{"n_layer": 13, "d_model": 256, "n_head": 2, "n_kv_head": 2, "head_dim": 128, "d_mlp": 1024, "vocab_size": 8192, "activation": "relu", "norm": "rmsnorm", "norm_place": "pre", "norm_eps": 1e-06, "positions": "learned", "qk_norm": false, "attn_scale": 0.0884, "bias": "all", "tie_embeddings": true, "parallel_block": false, "init": "normal", "init_std_qkv": 0.0258, "init_std_o": 0.00506, "init_std_up": 0.0258, "init_std_down": 0.00506, "init_out_by_depth": true, "optimizer": "soap_variant", "lr": 0.0055, "lr_mult_up": 0.741, "beta1": 0.95, "beta2": 0.99, "lr_head": 0.01, "grad_clip": 1.0, "warmup_steps": 200, "schedule": "wsd", "decay_fraction": 0.74, "decay_shape": "linear", "final_lr_fraction": 0.1, "batch_tokens": 65536, "seq_len": 256, "doc_mask": true, "train_tokens": 374200000, "steps": 5710, "dataset": "wikipedia_en"}
Each number is 128 + 24 x the weight over the matrix's rms, rounded and kept within 0 to 255. Layers, rows and columns count from 0. Numbers have three digits each.

# down: layer 6 MLP down (transposed), 1024x256, rms 0.236, rows 654-680, columns 0-255
# up: layer 6 MLP up, 1024x256, rms 0.181, rows 655-681, columns 0-255
down654:134130119119145168122161120101122118113101155105165120175128139157165128134113118151098103152133132160126143129153120147112116159107135093173098135133131119115157163149147127082132120117142128145147128058081126168082162129141115143106175134117112177115151161157137099098127111148161129127160162104168116089148145112129120118155132123145116096169124136114142164172139129155116092110100153088119125114175108152122085096119159152131112139077084179129085164137159139119078113132140116130081134122161185145105097125087134125147134105166110112113163141079095130150140115100115109121142099123186093169166120060101132097153167125105140107117071091105118119119131121171097136149097144108150139170079155128095153152127146096098130136104145096130136143177126136156083096118170108
up655:117099156133148162124131138123100167133148120154108127120135102118148126147130096169120144146116130113145153169099101110097135110100121182126112138124152109135099099099120134097142110087107137119101146104139142159178112135123081129103123134158114132112117135104127133061127153179139155100148144121131117158158114125146162111112161126123111153100097128109133096135147148113140095100142109154148102122070135136140154120123151142140122099128111093115140121134141121113125085153113113102150150094099146087128125078143104143139115138155128082114164109098095101105101142160084145131135120119160128089141137109135191074139096142148141070111173117144136125114158160140124076174151101101144111122152134100128115146129124068122159122123134110120120144094114159095168122147145151
down655:118101150126114113143142148128129060077161138136097087124161116108120153138114150129127129116128126148138140121108102110113130124087172059146117137146138163107106112093160144142094150146153137151159105139092086145108133097109102150153090096134146159192162191161107120130171177130115155141123128126125124130132146142107086125148128157150133154130165126100140122121096110125139140105144123089117167145164156132127131105140133080084114151134138193097070149128098136119100193141110161157179114121140127127131181141147091101121103136143142135108134129112159104121161139131121093110144127146137109127096125135126116161156115093151137108134110125097138115097113123133117106156113117102137152137126118107110130107115178121134128118141122168137134126119145128187128075124144131
up656:101127110152137149103141115140127090159116158129157111126169185132206133131100116144138088083102127107106111158116147098093119164118129150112108157127142135103139123155145151092114129120118171158080116131141140126167129117128089119151148139149109134129089123112089128145089175110095184118151129160107112145144124168112124159071144133118109160155138114176118113119100133135144148134091156177136069159114138124160158120115092120075118126138132159116141119111108129103102082164121161146143099109116094103108143112166108131133161153156095116137138136124158095135161128138113163123111147123142143088131135146112134133106105156120123105115176150151101088139121157107094139141127163143124119143084124150121116134125140126125114122111101083133138135134133117115131112139159116
down656:160127133128125159153142143131122131132138115130152086114102098125134097143108138105135151086142152116132122123144145175136092087150102115162131151150183114135135106122132133180111159123127140117156143123108078079127087109130156124148138159128145115120097097148114119123133136116132116087147158100172115109119139140121127106121126140138141116171110155128124124114130066185132129158137064146124133135123111144139188145104155098120154112105091134119118118129111126127190165129143133173128141086104099133127151140113155167129139112133132132146178096099142123126127137128109094122127130101144131070114115077133117098159125173061093120121156106132121130155150146141130063128114111129106106111147153106144152125121126162119138108082120202152099164156155151118120148102075116
up657:139153131153116128105134104103109149099122103148147122137141134121114154080113153143119128097172096160135172134115137137131141136148151150092127136109186121116160126127115119149082139115104103135142115142089131100142095125133138143104135137104158104125133083187086106134098104152127182127147129091129139113161133155130153144152123117106112113132116149120078178123082109151088149147137122135121117090094106111130117150142104127101175178087135120087147127139144159114075127108139120128142119110150150131112073116153187135153137169134143103125121177115090150138135112144131116114121129141105145149100134173083114141105138133153137127135101122141136149179095121117144118163119153122142138147115119142139144144130143125149167129148149123116114134124156135116122158127102107
down657:120105138120134130199130146141101101169133147107122118140157115098138116109142100141105115165162171118129113127141145102140128114130111134157128133148134107068147116109139107128108144138128111149146142116149174141120107136144146104133113106163113145130144143121102148128149124131120133139107131146110141118122105109142126126157151130184112133112141179123164145124123090135140084124110151125100106131134107084085141127090143153168072090109147113113133153141158136146161108156133127107155127094133166125123118154141103093193111119173084145115144108109169120122136130087160167159156134113140116145175096147184068110120122152076164175157104132114057147131148166110077151128142137130131166127124175099133093116104126112132108130129097123122101097123117123130103114118111123
up658:125123168122152106088126196117122136119091142110160098113175110118075130153094128187138143155096096121116157133178093122116124162134125141113142139111147158151052082142128120110173089128154152157124124146120147154144117077095126153096136161165155111133145131153134137097157188140153143091076136121143137138156184128105127129149096132108100135107098107124090156138149133131197166126128073166163152171134194117100087101145118147107132175124130108140121128162114150141108092126097147137163100122135158161132172116097190102117158107143157136126130114150163093094128113179104185100109147158082128140133131158117099112115124149129138120151135115137135125153096095158113121124149135109117151145062164139138079125124143176168107133171152148120114180098132086117184100128156116
down658:103102110121115107158137098129145087128114169186150131115138147123126118115100141096137173121104142102113100132135163121162151109099156124065156163182179119109114184103153181148076112131145096124120137149116109172108119128128086117109111155129142116093151132161133120191119165182138148089094138126123123161139151082133129114098145109126154084159112122120157174117128129124157133134149110089127162167143153117139084104158135169097120122164097164138135142137139106185130128124113080211103126123146116122068148110134173160137102105107128170184144132106143099138116102196117159158153120145194151115127159161085113145102147160115155109128128157130138094125197102120137141102140083053151151116133127134136115131108110136069101181141132105126111164126086104146120133153117076
up659:124102116130122149130135141083165115116103162141135132126142163140114135140121139079099094133127092129186141139112162120116135106135111138136147125139129167086114119148143157156155133158106112099132094152123120144112145136127117126160174125126111143078129194163141130104112164152073154134192151135099124126140098174171122076160130128131115156135081116125123145132141134166156125102139146136161153101098112131155171136138119128148163152145140114136147157150127138150123190154119119126146144128154114128170133104110121166084147161114083132126123095151116142096151147094144135101094116191111136153158120125124107135120087148158089130109121118122130096142163119130114137115105128120104168115127154101130126128112119095118139075120129131145162106127119134139144114099120122
down659:102094105147124126129138163123117127139165094099096157094115153158095143130088145137165136109181153139109132133124129163125105169146142108169101073126139116134164104148135125108106161139135151113135132113128106102108126138126116152099102134151140113203117111151132126164116165129129122145154167081087081137135151116117082119147159133127110138131119169090093082116130155136165090168080109148136107142128070168130113113117125130129122117123120153102104145150139143081139078103122134141099124111157132118083135128140135082128138104094110114133125116147099121136117122099141137123137150067138109145170122130096132096138113121128105143138119113139104157126102145139139136170140119112105141154134162132120152149129134131137139148115115130149101132118165160142095171169146128
up660:121190096116122118117125097087132122171157165106105086141119124105104158119137120115165124117129125146120130169099082139137138155147121103135123104154165122113154129138148100094119130118118166113125174111195125136130146123133104102183123142163120108123147109110139108084125063105144137138118117107139119143135114063183121136111114176122156090113117154134106111107121130155148151161151121108157136139137122138150162133103142110120111120165123099147136163109139142142118094116158122131156146121126122123162125153183151146127101095119159125151125138169060102142124156143108148129125093119135160076147129106135123132102115154141138115134126163146103150119145132119159152138170100125120127140088143100096145135173147093132092183142141144142147126132112137086142098133149130
down660:160118092113122098129164131175156146118124155141133137104113134143115088144141136093164133128177146169107143128161105135111127114113129150131107122147102071169130139153102111119121126103106116133106136114080112116107092137118126127114141112131109106131129122112111122144109138176102106106124107119110115143122097129122081147112185128153102120143130144105149117131090129083114104111128136114138106136106151113122117144120066145152129077153154163181146125100107083124134114102139138150086137150125112130141092141118153120169105143137114103105115124146132117138161113144160111122122166131142155108107088150120165099111143137139138163135124120154153116111121123120129133123119131138114157084142120156111119142153091126101123140144163173077100122111137147117138132126099149
up661:103133097138132101119107140108121163134104150083085110105086158101168152121091104130100131158115141167129129121141195157125104133146121170142154100121113160119147134134135134129141161164179115155129128161193118131128148143115149097104135160104135170121149092159155100098133108117140124185140100073137126105136155112172065102143141119147131172146151092146169112148108108118156104135137137080128098162147192107099146129134107172125132146101119111147145119156119124115070118155103120137145138128132151121125142171110173105105114162179145122120140141153059123123123124149131083162124118110138169106154111149089147157107118162145115072099127089153101097088128144116101156166137145112114127098119130127112142114152158176165079123116157118121127102114117135126125151111112143
down661:126105142135132121173122103128132127117155133130170124112137125148122135106119115144145074116170110122130099109138116119112153099122158135162115164128143148116152158143135153159097136098101118107088152118128122158106083111119161145121173082094153141176152119120151131093142101156154148150124139145128110138170142148103168140107092152122145118154112151156104113156138159115150145122121128173162150137105121099118107092138109134182094140170132109106124127148134100149104172121124099126102141156093130131153163123106119117153159125123140135122132106105125150161136115118149119102109103108136143103136150101129129130104108162144150154126110155112140135118146109156133064116128117167175120123168144156144145110076149123111158106130100115121119130098140095185116086101148134
up662:108101118104121174126104085128094100136126120095116112125079156111136133116152118134137147103149159128091127146132140096154151146094139147127115120139144125142147112125133153133149119119112168122108137176130106120128144116108125145122127141106131123150149137140114123126114128156161087124137150097155133173104091153124124118149146153133117123084105124131135105113151144146115154093157086124130139131122128125146133143129097129141142170154158136127153094090123127114141072122101119104117110137145150130149102092113122129139164140097130128117091110138124101146114056082128097155163118149132137168184140117161140093159144149148116128127130159112124125119129133109165145098114132130142145116130161132133135163118150139145113118095110118115130121161131147085132127141095137
down662:090144100123140148118130125118072110078147136095162170104112143159108100164105104122132133168127103143136137124116121131122100112101143124128159137104154135129105136132122101164106075084116130125126117152167149145154127135127066136148123146130144127111088143140097132117137144135149115138117147118123123113115093133126118105074131160136143182151135133125139122112135091138149136099130137113126105105114113128123146131120122118151145132120132110126122148059107174112113110139117148139145133116098115122124119141135163105130139103100128139151155127105123101115122144103140121162139118093117132148093144145144101111136099112087156105134115080126115119114120175116151107103109116168109176116122148174101129111110115177186087139135135125112134158121136104142115137131157122
up663:129169176107105131160100085164102077140119117100095153148146150125115127145136145121127131131137123138093124137141090127139137110154161149094141141154165152129124156125094111112121141132132137106159146122127122112142163118158176092087168071164164120149147143107134147119119114112088123113123148133092110154106139127118108097128120138141137095153136109166159050138153115129126130152169177122104136127108150095142128131140163125118150154123123116132150119158151143117138131132109132113154130137164096166158102169106113157140135134129095155083136120124120152125125119134131142140129107107104108136130141106183142135141153089156160106131173141175178144106097162132143172105138116181130141114095132106154135145129146169139147094153162131108149139097167132119081089124129146
down663:133116119082107162088119113120151169154110070087121134076109172160140137075126072158102112138147112137181135123148069098088119126135155118113121127141084128157168153105157161150090137112203156082093121140151171110113127172150124106102088104153142131068127132072142142175187158117120143188076136140151137112104126129096151161141164132095143162137106133114123089134143114102119107156128104130105081195148170149154157157118143114114156148117130144125148110108105117129131097113147091141084067107157154150103129088112138149101132083159147115130130147124122132113135139103150079099113114142104133110106145062131114103111095136170083093125150122145121119161122114087128096108084148169098086093085091147076115156110155122112077131103149126115109114126118104055157079131125086
up664:097065138077078155174139144086133144163166126121104145083148156134134108105177134122092097140098118104093139135121160150124114100173182134124115141169139119137136153103129118169120158170128130103115140137110122175137150139130149133128121098160112137098149093128105107123162101114175124160168097118098137174094146125101131135146142136109137133111127162126125110153111101118116125093163156081128149133123133080116145122142077093160146112141123172135121117110140157126129132122124128094170148105145124110159144107095152121177101074130151090090135082102150141131151142132117127147171098103108143169077106092132103146094169081102119115102079148122097129183150138125124116102129150095147130139125093102133058107136143114132141105099172128093100113096124146157126082135162142
down664:133174132140152110091117119138128137133113171146122099150099119086119161166137109124130123107080093091139117097118118185148183121135093103133132111168147143100120144140108078155159108136123145128128126132158088132095117145080075120104107166112128121175130179134120132131123107099139124105127124115108146129143142161126122095132129125139171153131111167110131134116126135117085129123136153112130135073112089133125125120109099101126157122120139152137131054165144123125098123110120091133156144136123084111132143168107091140146180144100138119103090139105135165116070118110114131112105147124101138140149143117080135109129120122104133137128112131137156155090107146163133112102096143148115108135105121122143107122118110164114137107142163126161128123142123152111120145116091173
up665:122105164136073160068137155127145114148118105144192158125139112129105135130135150153156137120088110114093105122058159132101106112105138144116112153123091184159139087110091126077109153150109100108124066094166106106149127133124123099153117138116172140141079138142122099183103147147105129142142132121151125123120123143104133122129111102150110149117122072131150170150086122148131106115187116162138149149143115157115136074136131060127171136158111100118113127096144154105096141123130118108111121127108142157093158107132122177171095145099138147115163136153123111142137137151122120124127128079119176120147120139154149153095161108136100141129177131156173117121150137140087112126070138120106154094103115142112127073150112156099104130108100128129141138122133110142150118178129104
down665:122160106083148115182098120132132123093112097151119113121119146164156131113119123130124132120150129140101133120130089146103125096142121153134096169148146113118170120136091157178125093147198094148120139129070155138099164094133130115088136144083103126081161162157095129137111110136174120113112170114113134150109133088110100173129148198146205144104132138078123103144131138110135108156118170123124119122069089134134115145115098114107153112079136126168108116080122106101154114143132137134102137166118130115165129102148198100131146123133127098117093127146132129134128112085167116115108129161153088133117186130120125136165111149131122135172083116118137152138103135096142166143118151098120091163118125156126109112105098134165114095128151138102171118140123142121151138115107159
up666:103136085128177110146127142159132105144144137096138128150103142138135156127166175160081115132118106133177128177160175140144063141167107110175131137079132135119163144117078114100146121194173114122134136090090128103107163101121160125125127116148158123143102095128099140129131087226138094078173133135136169146113087102154108144161143197112120136175102106064093117133109092102158115167155136127103154184160094170121150128106111134098085141086110167126076132111141157086096143136159108159096136110097121124126169108145072191123152105098196103070112155117112156112161143152127132126144134137140141141101121141093068122120134120109151133195175174142165097143170093120109101108153141113142109135124114163115109184112155125115119139145159155137113112142098081123142151108112116
down666:137118124139123082154145132201170110126138140168150111193155151112228113096127154113139171132146132127136170127122131197112114140143162129150147165163121105133151132189130147079162137145145071111139062124102116167094090081113112168113122157136123150102155152154167125168135149087166119172111150093110129097124132120108133107154133137196146099086150099102088099139135172136116145147104129102167135152131127156057119084102112127153027119214084118097162092140111121157141058170135109141084174127159143139124147085094155089135146142070101140147141142116125076115116151140121126142094150095114110185163096101134130130094156052127096121136129091117102112125107129116136092133075159108148110143172123125061128137131150110113090167101142140100122155087116103137133075112116129
up667:120150166109098138094117117118127108115151112117121142140126131074079145149137071103132178149097118121150088099125146119155159129129130139161136148156096118102122106117090123132141103145134148137159159139161130116150117156104160133139108096128133114138091108098121129138124169166115130122102101125132156093161088102143126134159082104155148147148141099143137137132117136090088116083097130159111131142141098117117155145111128090151131136156107131160148124099139131154142134119089126146109158128065105154161144092136131127104104134181130138102150126132123153118172140145112175123117112126163126135098149133167155152115137138168129130142134164073161131146118085122128169176145112127159135130084139134124122150170113143107118152152121110122082137146146112095126163140130134
down667:139115101139110062144132136082123126166136154107137116151125128127159122082109121139092172155122103131097160150149117109096111112090142126157118142097137140112140121123119132139119121118130141137104137111135116142155140118186111144111140168169132159077164170142066115112132137171140145127107153119131128117117143137108150154148120155112143137183152143110149137132138166148128109130118130173090153117176097131073098125153128144145136154131123132130111171122097165067155103110157136135133155135112157105140127120109137119122145140150116137127139149152144118118136115160119091150086115126131093090124111107154083112113141147151127132162145134103107147124129157138132102134089125135127104128168149134133117136122121131128140139090125157170137125131106141163102124128165141
up668:125137133143134177142145088108120143128149121075097126152118128144130106132132097132133097143088099141153157121143170112148136137148136114118121135127126158120089150135127136148084130132135111139106131145084138115141132153116144171152135134133111134088113115114160166135120143127100094160150095134179099108128123144126126113122122131095171155127161087136125157105148104154148126159128146111072064081112119122086125148165101145138100122137143126104164105182138108137117132149113148136099138122108120149155130141156091156092157121136093133130112139101123103105143126161127153115110152158082127114092109193088121135142131165138074092139089159159121097155123114146148099159142132141110083144091186139124103137136106089135128134156128096157162143168115137150092135144138161
down668:102145138093126103102180125081157113139152102159135164119152160102131127126176185160100084119158113151140167119132102137143141105109154133155109161089083146131105075107147151137146128128093121104131126130116149100146157109126122127146096109159148110097174134158119122096091107183128157129116179127171116087115120190095120156101185174139144162142117144096138112113138140124108136123106114115089149101104126134135116151069075076122115110156145128107143122130101117122152111164113153091134151125120161077128141145145167096105091124117124139170155124127120117157142129092177148128103131080125086112125124127120132120095117105135139109105129119094094142119155151142078135120107154138111156076147125134130111120136117130112117160103127120071110128091120153130179117056130126
up669:152106100163162158127105092127096136192159118131115136100098111142125153146163087103172158094177206155152125148128127132142099133095133137134169170158129113109118111158118112123152128133139126187151131143138107093133165112148154122096088104148146154138084117113123129142120100128124080130163112123140135185097160142108164135149159124120184126074100139173156138118145145121108118125105070087133156094119144066117114149140155132122150130150148137130172138155136104080168135147140142134109117134116168116108134131143100151116160125107149093139098073156116099156134097143133051073146109106121107120126101162139093127114168070126107141159150143136096191172144126135166138112158148133112124119124096125144140118123146154126089109155113127115109118100114146142110154105138157
down669:152086102151118160125152126141159149137108126077159166091096160141117080159152080102104146063124146124120116113130112128121108124133132148146157118116157144098138182136117147141119086135116077099154145119118121150133101115157144118172132133078134148129109104137133125110138103118149104124082102133122110160062130133133140109178117095080134072134155104195093149125187119139145099135133074081129132082128127099140114092143153149136139120140117161143103132166100133134180109056143142117129131088129119095143149116110119178120157164108132131125124098126108127096120120168139096126123118118128122092156118106122097080131169124103114164171170188145175144141118174140141183115145134126142154181104137123135093086057093118107102142128116114141172141159125107175115132086130114
up670:133119146148129129153131128114152117097139124121138114103098137113069136112124129148167092159150124161079158162151156125132145077118134124138146146141113150152126121134110085147152123141073159126159149125131110106086135063154100145132086125126166101126122116114089121078153084123078160136124086144169141140107120139094160147105162127135131118115120068097099127160103140157128080112105135113110108135109152134123144191132125153140124180125139133124141108099149088152079162164132125118157071121109118122148090135152105136145176084141158130138139118144178154112102154136133133099180102086052122106087195144111160121111111105177119100107123131131148159101136118107144095092141129175157111160166148109067126134149155076110167138139134156098127118105103159132186133142149131
down670:183149104124121119149123110102112137114119115153136110113111114144103120155162165125142121110144125168108173150110118142136109111180123169107123116120113144101105144186104119178120141116115137119114123137150145129105091099147118158135143093157159138106125150130156120103204098175126158155182164166092131101161132118163156164147113139159092167133135110139105084165099144088162187127119118143101158162080114195067141142177144104136123119135135150074127142159140085128078129132108060086125113134129103145098092155146138137123138156130121152117098097153133138090132129113119137146138169061149120191103122164127125144129143111136182119161122116166144141156126137119160196141166172166119153164114146150095092127173140171116141139123158145120165105094167132057099127132126105
up671:150148126118115101101129126099082158130094133121135170106130153088145160146106156146137132121126141121189124125115100105141143171137157128123141115142135139109127163142152141146130162110125155119074107096123081124116152109169134127134112172126159134122106086097126137152136110120133128143143168103140115087147139119154140138125142126087119148143151138131119146113192109108110112094102150140148128096127128131136095116123095126135153117096113073048137115136100126125116132148136104122133089134155130145108153139099114120117138128128121127101141165118138135136096134162120073101100129110115140145111115136117132114166184125120101096154148072099099131196110091139151122146152117114110126152096107148126098114092144148136098106143149118129130136098117130124155138202159156
down671:163117123132148127133139150108160110127138088151126108132105168133108105136126148120119169128120106149102146148130132142088103105119175090118124128146124165087133083106112136116125085114138149112165132120093140131140142077133117136112162118132172128123139119160150131138182081131102145110153130108173158155142133156112096140119146147164137139157112148061121136118100130071148095141106120151123165119130135122134128166162130097130163131174089143189077090099140122167128107152080124205119159150158127084137135153120132104116091102141124148155093117126141135128143109159130149119110141152111122117146126127102138126111135123146147116125149192132134107071115132117116084152100111174160127124171126120143167083129146102154126128121122134117149137128124152140172118079089122
up672:091137157111126136125149116113127118153137132136138130144101098101148120147159135083143095102116154160148140157104130141126150136112118135135115131133140133109097129165123119134127103160124108141130144140129128134118135138120100108109101117154138123115154122134112101115105116138103121104108134102143120062139103137139084098088130068138126162146161118117128135123144150139119091114085127169121156146114166145120107126127176125104135129113126138141105088149128114153114127139122117119147115134109130120125100147130149125118128128135163185129182142111136168130128103134114134161118102137113129130126132141144119133129141154144095153171100139100130097110112143143132130118084137113165134086130172129074105161107102140186144119156120143119137115119134138102112134132137123
down672:124124130136120159117151100131163155162139145125149140133146170110153134114121103125118134197155145112124090124113142139146128103130112158122152160135089201084118130111148127120124112095125110148110099136094158107134114084132115121144156113105082172168142159109129130107118167119117102109142156149140115136134130160136119180088087117137098105174079156137121122141109157151166130160136112129090123135129070088075162157134161123130136099136159126132122168162153115102135147140122144106120110103115100103165132119118079101166133120149124107143170123161111086113138140107140121117079102133129129146086101177120133134131133128062123154088131146138119105132145150107095120138097140099150129143103151124126142145130119102135146159107107133134143134170133142157130126120121089
up673:164110124131127106130126132100122096119099127123156129120133145141133154086135120113128128146115137151142112122097130123154118135122151153122125134135170112119126138148120112131156136157136150166156133160124159115119116104108168100115152157126176152141141124150129153167106108126125106153115163134163127139124082113096108102164108123167128131168156149113151132111122136173135143129133108161111140132163156099102127133127107127160103108107102133160154107158109119138120113124093137120136109116108138146154075120076119163114129123114140118118105082154166173100178122156118091169143112154160161111138129148139088141143137116165143129150097126146143143143138138085139095112149092161104091125139146100132034164146170098156166149155074142139139133150118153158090168107154109
down673:154132115113135168112111103129116152142087160130086139106169143138173151136161112146128122154172174139103104160097128139110121156131173166146116153132117107082143146167128122153137096112099119102166120160082133128116127145147098102099128127155128124108137118122112162112095176098148112113147146098126139177112096142098100116098131099124138137133158100103163094138091136160128112138127145134137113156161173113127114130110107102117148115113139117086131156150151092132120118127165117140106106102159154126121130130123123143129072134117103146144107103128066156121098125126105105135184133149167126159093114153108132142116149174139159132101134119162126096141161161140135153180160147109070138142073125113122132115067116096119118167104124103110165129084143136124098142171154132
up674:106100135079130140095126145122149143098147142144112124114150132141153122151095151116121141162126163127098165146096112134164139111109147132136126150125125093124168097125148125136161109111103121072133131143150128116181156141101116142168146152159174211099137166099145155175109150139114127102178145092089163099115111155150121112166108166081095111110137116118123114104148137164108122118109077128124129143133155156113127108126103098115147123129119135129169092130165144169122109091112102098112130132110106151131054144104119124142115129137121113120117114113105153157172163163090146067137108139162080089142095138126112133116120169142135125142101116131157119131156123115099146155118118123156124093099111115132119154130109144142131134152110142141154117191142111111147169129121137
down674:127163131202127128110152126119158139115159110127123102105196114144148143156134133157121138077197163094099133124109080121208159171151126140153160134086138150154121110153127121154093104104117119131139116139147092148130110128104122135127128144104101165157161124121157129139121161123176144112137099146077133099117140159169126116105125132142161130113091123110109128157124147117143156135083179090077132126106157130128112095134128097133155145103115167102114165153116124113141127120099114107130112135164114115184076115105180103190112129121157097096143120117111112132145115122091137128170154144156122134142141142120106133098140127101087164101119148147155097104146166079128152099157137127138083135129148099159161114101086153128123133103116127126095107141173107132084105124165097
up675:134091147171135117131097119117124124145164099145105152131104140136124096129161144070146137137103126143139177130128139110106147137139115095119139091115110072135169156156149102135099139141134156168135121145138127170130120135131153144142120126112159143108159153143095156130153139139138097172137023165138115126136086153129107115200134173111149086112147110065089093159191118105121107087156128134140163127137117116150155145150123150143136095080142144140098138137120186119129112121122100081141109134150144149089131147166112115115142123101124126110124134123120122118127079174117098167083135139101128147126098110136145070099119101132118119195126151163101159092132138139103140079105115093128172081123116113080113125114164140115133168087130125144075119130133132170153113149095103
down675:119145127130147156134148109100139121064098134122159125100113131119161135134142114150117141139122082141145087146116134169151144127148148111110141117152128142140092136131119123116150130127123116125103150142144156119131141134121087136110176133155131095127126110119122142151124053150135167149103138171109140145123162144101137143124103087143125115123109154168153111134143153112158162106106132152126114095125097140122122086109172125113117113110148110129133143123126122089113137089110173113119145141109112108129134102133113137130113125164150130130132130152109122135115147102135133136125120132123109125101161150121178148157144137151144154134142123101159133134152121100171132118172126137094109123122139141146151135148114117126120115145122098162110140105171119160132176089166140
up676:138102177128097119120150151118086114151110155132103147156106144145111131168138126120144103130157165111137139128096120113110119092114133137120106129163163109083154117140122156160096115148129141129145146142157132111148207137089152079173111103100110124136121144149110159119123110125132132103104111138108126114142116160137143142130119121152115143141157099139130115128143132156153088142151131111113161155157100157180130150098140164111083111118127121099152081133154147121147108108102151109166132142128119149127120143150154120146103105118111113139110106127108161143112121181142107122140124115134148127138133160126138152127113127104139131134155134176184124133127145096167145110155104118164115139111120144154074131157133147129149099116146121108138101129125117138142142126144136
down676:085105154164127148164155127139134169127075118103096189163110111132135127116157155134111118151162106154123111085103135119105114104144166114166141095141131101142115129163146166103087108109080116119151138103115129110134124112145139138124122178131131086128120103187080118128084143139119173148114126135150161110135133104116125089134123116125106150112103135167135143093113090127166116097081123129178120104144086163083089105135109142130122134127088109113120132164134167131125087109146121130116122142117134166111129140128131102101146141119104143178129132141153140108084129160143112139159159149152096141133164134150111087165094142118139151125132127129152087099177130075172132099118071130137141118097110100137155122107136155161134153115107183090114143150154133124110086125134175
up677:118150108153096158118136144140175124167152085085100144102159148122150113108116099090130108103180112108118105147156126121107168126107104103101115122136109137105117117154135132106129094175115133126145104113129121139140100170101134130148107133168150157141163123097136131131095153115122093153113133119166164122116105154167100174149134142164121080119132120106139143110128105085135161140108119118125141128132155083118125193146118117136141119133143120114128120132098114084140089142144143149114083154165100146111173095185077168122125126156076127075118087155105066144094117085136110117112122133113120130105127126154135123139093085147186120129139167130131100128096124153150087128149136077114121100156106088128127124133136192105109155145164103081144114103124155093111157124117145
down677:108130143145137182149119115103112124127093142122139105107139138119115152129081136091136136133118127073124051133159091118159151093131133175116161152163110153182126096140148172111141105101124124142127109159137128163155100089128130158110182101136142139122105129104120087136146137122150164096127109131128112098149108123147149141124128145124136143082127128130140131134117093164115114085078113127091122095112085168124175104076123151112163128110138158146147109097175137128129170152107140117152150104148114140131127149079091125129100167162174122108147116121108145126132132121140138106083157183122137119112151107135167109110109122129139138109149149107141139146102137137102170122125151117127138110117111081130129183145082080179114102109146096174116112128181111117087140127083123
up678:112169078150114111119134104139127114130160123130138152149150161171123092130134157143122128122128142140116152123084073136141136115128152109108131081142163143140085149107140130069148087103080153121148160101147162131105139153141139116147112166091158085103129127144156131127156110168131157101131114100135155148111108127107133142073156098112116132119185060114087076119152126124122135170168175155126152142144171147104092166139133108098091158121115106087152091133111093151142087131145099107101116170135108122115161129179084106144154124116116149121065119165149147137121130167106124155131101144163128149159093106118126082123110125143148123168119137158106106135152107125158124163106139133095099128113090072090070170116138137114143207101104100144113143122158124126139127164159159
down678:108090174132158147134127118069136118114170126096101116116146097133121165109124120141096149103106152140136125135180144115118151133130101197161098179142121148169170145093132091134130106143170153126107169109098166129131110138134133133112132120129091170096174110151093100079126112132150132120114143155133121118118106142124158128148191114152127117140125147104125099123104161176135095127135144102187123100151144135117156100118069128156102154110079183136119140090123118092188137092145147149077123121127082139082124133148137145129166130121146140105151110130081105091194099110144086122079137153110095125150120111129142125127132086095113110095111113140090142130136109089109131171142139194095119152166094171095115181142149151144142145164117156104164103073135120116157160109103093
up679:059181120127108146123098134124106158135135144137102117113097107091142142139125104129099153105147114124186092140129138126142123128124119171128112130141138123043147096120160150154111139118098125155136143131157180157126138153129088109139132135098109112104142163141146126095118118110146098105112125142130083112116171161124113131110089095135123106118152158146125106132115141172105118097140138107129122164149144087138130130143140145087111109112115094141120089138131138119109134151138122105173085084108127157112169180124159140154113135109157083144111127107112123113144075137139110144147144137118102139122141141131162143097134137116162161135116099145116127083118144107172137134076144184113137116173176102119133161124103141095108082088162131096122132086124088152130139083143101
down679:116111127113164150120145124109135125182142116129141123128121175114157109108100142133124149138118129116069157165143141103145155100115127148097137180073111149132136168116106091132152124117116129185104132102110104155151170124136153126136145131169136133110100137105132138131109105148168109187105118119153123152100165086097149178089171130138133127164131138113145102109140121105122130161109112075183120161125116106108128137119139130128139129147113152132104157108121073112130146161143109119117152094133106140128122142133148109113117107160098115161097132130160167112181123162105114139113141112130123156136074149107111140121136144158161149123131143154143153171126117162079115142087088127098081118123128107100122105133127112136138160136131060109117150134117184045139144133141142
up680:132135134137078121087168127076149143151118129130158124133118129133116129117126077136100107165143153139141169146187120106096122152131140131155107149120125100105121115117137122191148139160173129166184140176138153119196139151144105114092150044100145164131126136089106114103104103065167168139120169160130165138146118138122135135134114158130158123102159160107124121100127109147107098182104201131139166171106113108153115094169130132140111150135115168141149141115129162104142130140096157150077108138118165095132121159151126111103122169129154130079149106126091119192174165123102126128123109144168087137132082115150108070130103117182124122146126101111126089148103114084104132141131107141129152091147109135131128085186145145144134129112076130115143109120126070117162128142113165
down680:116153094105190142148099136188082136132154133107108130146131109111141153150151104097157118115135130072118107128077136140149138096124096128144167107162119150150122168161166123112111121118137136111062129104130117163074110077129128114152112128177097085121128170168126144136124137170096107134168089135111118086120137136182139099122156122099128143142094114139147109170128135146146151101127086121107094109123124159126137157125143127131178124071150109133123105124129116158116137118111129076150164124101102129120115099115152129179128116094092118161110138115115148101101146169156139130155118098086138188085167151083147166153090161080105119137119126135116184105177128136122166067130138111130136110108140110153128180084087123158084097126135114123117125138158191145108171115137097
up681:135131136157128137101130127182113162127153114143114100120133132117114093123116124137116127137107126128126133125111109116192144098145116142149129118120179128091128119181099162137082103130116158170170133116126130130109150132170096140128128148138114156127133144174080141174158097130160153118125112137143117139133089100129109107109142121121137153131112113123155130159102122096112088121138135095103153164114115093153119104097091154090128128128172103118148161147134109134091115110130134136127151139128088156099174160118153133136097127106150110152117137118114162129141118116125149146165147102106090119131137138167166168171168146142136088129152159100108126111123125097124109091116174140118105157094110126121138167122143126144132155142145133115096139137164179128107116143150110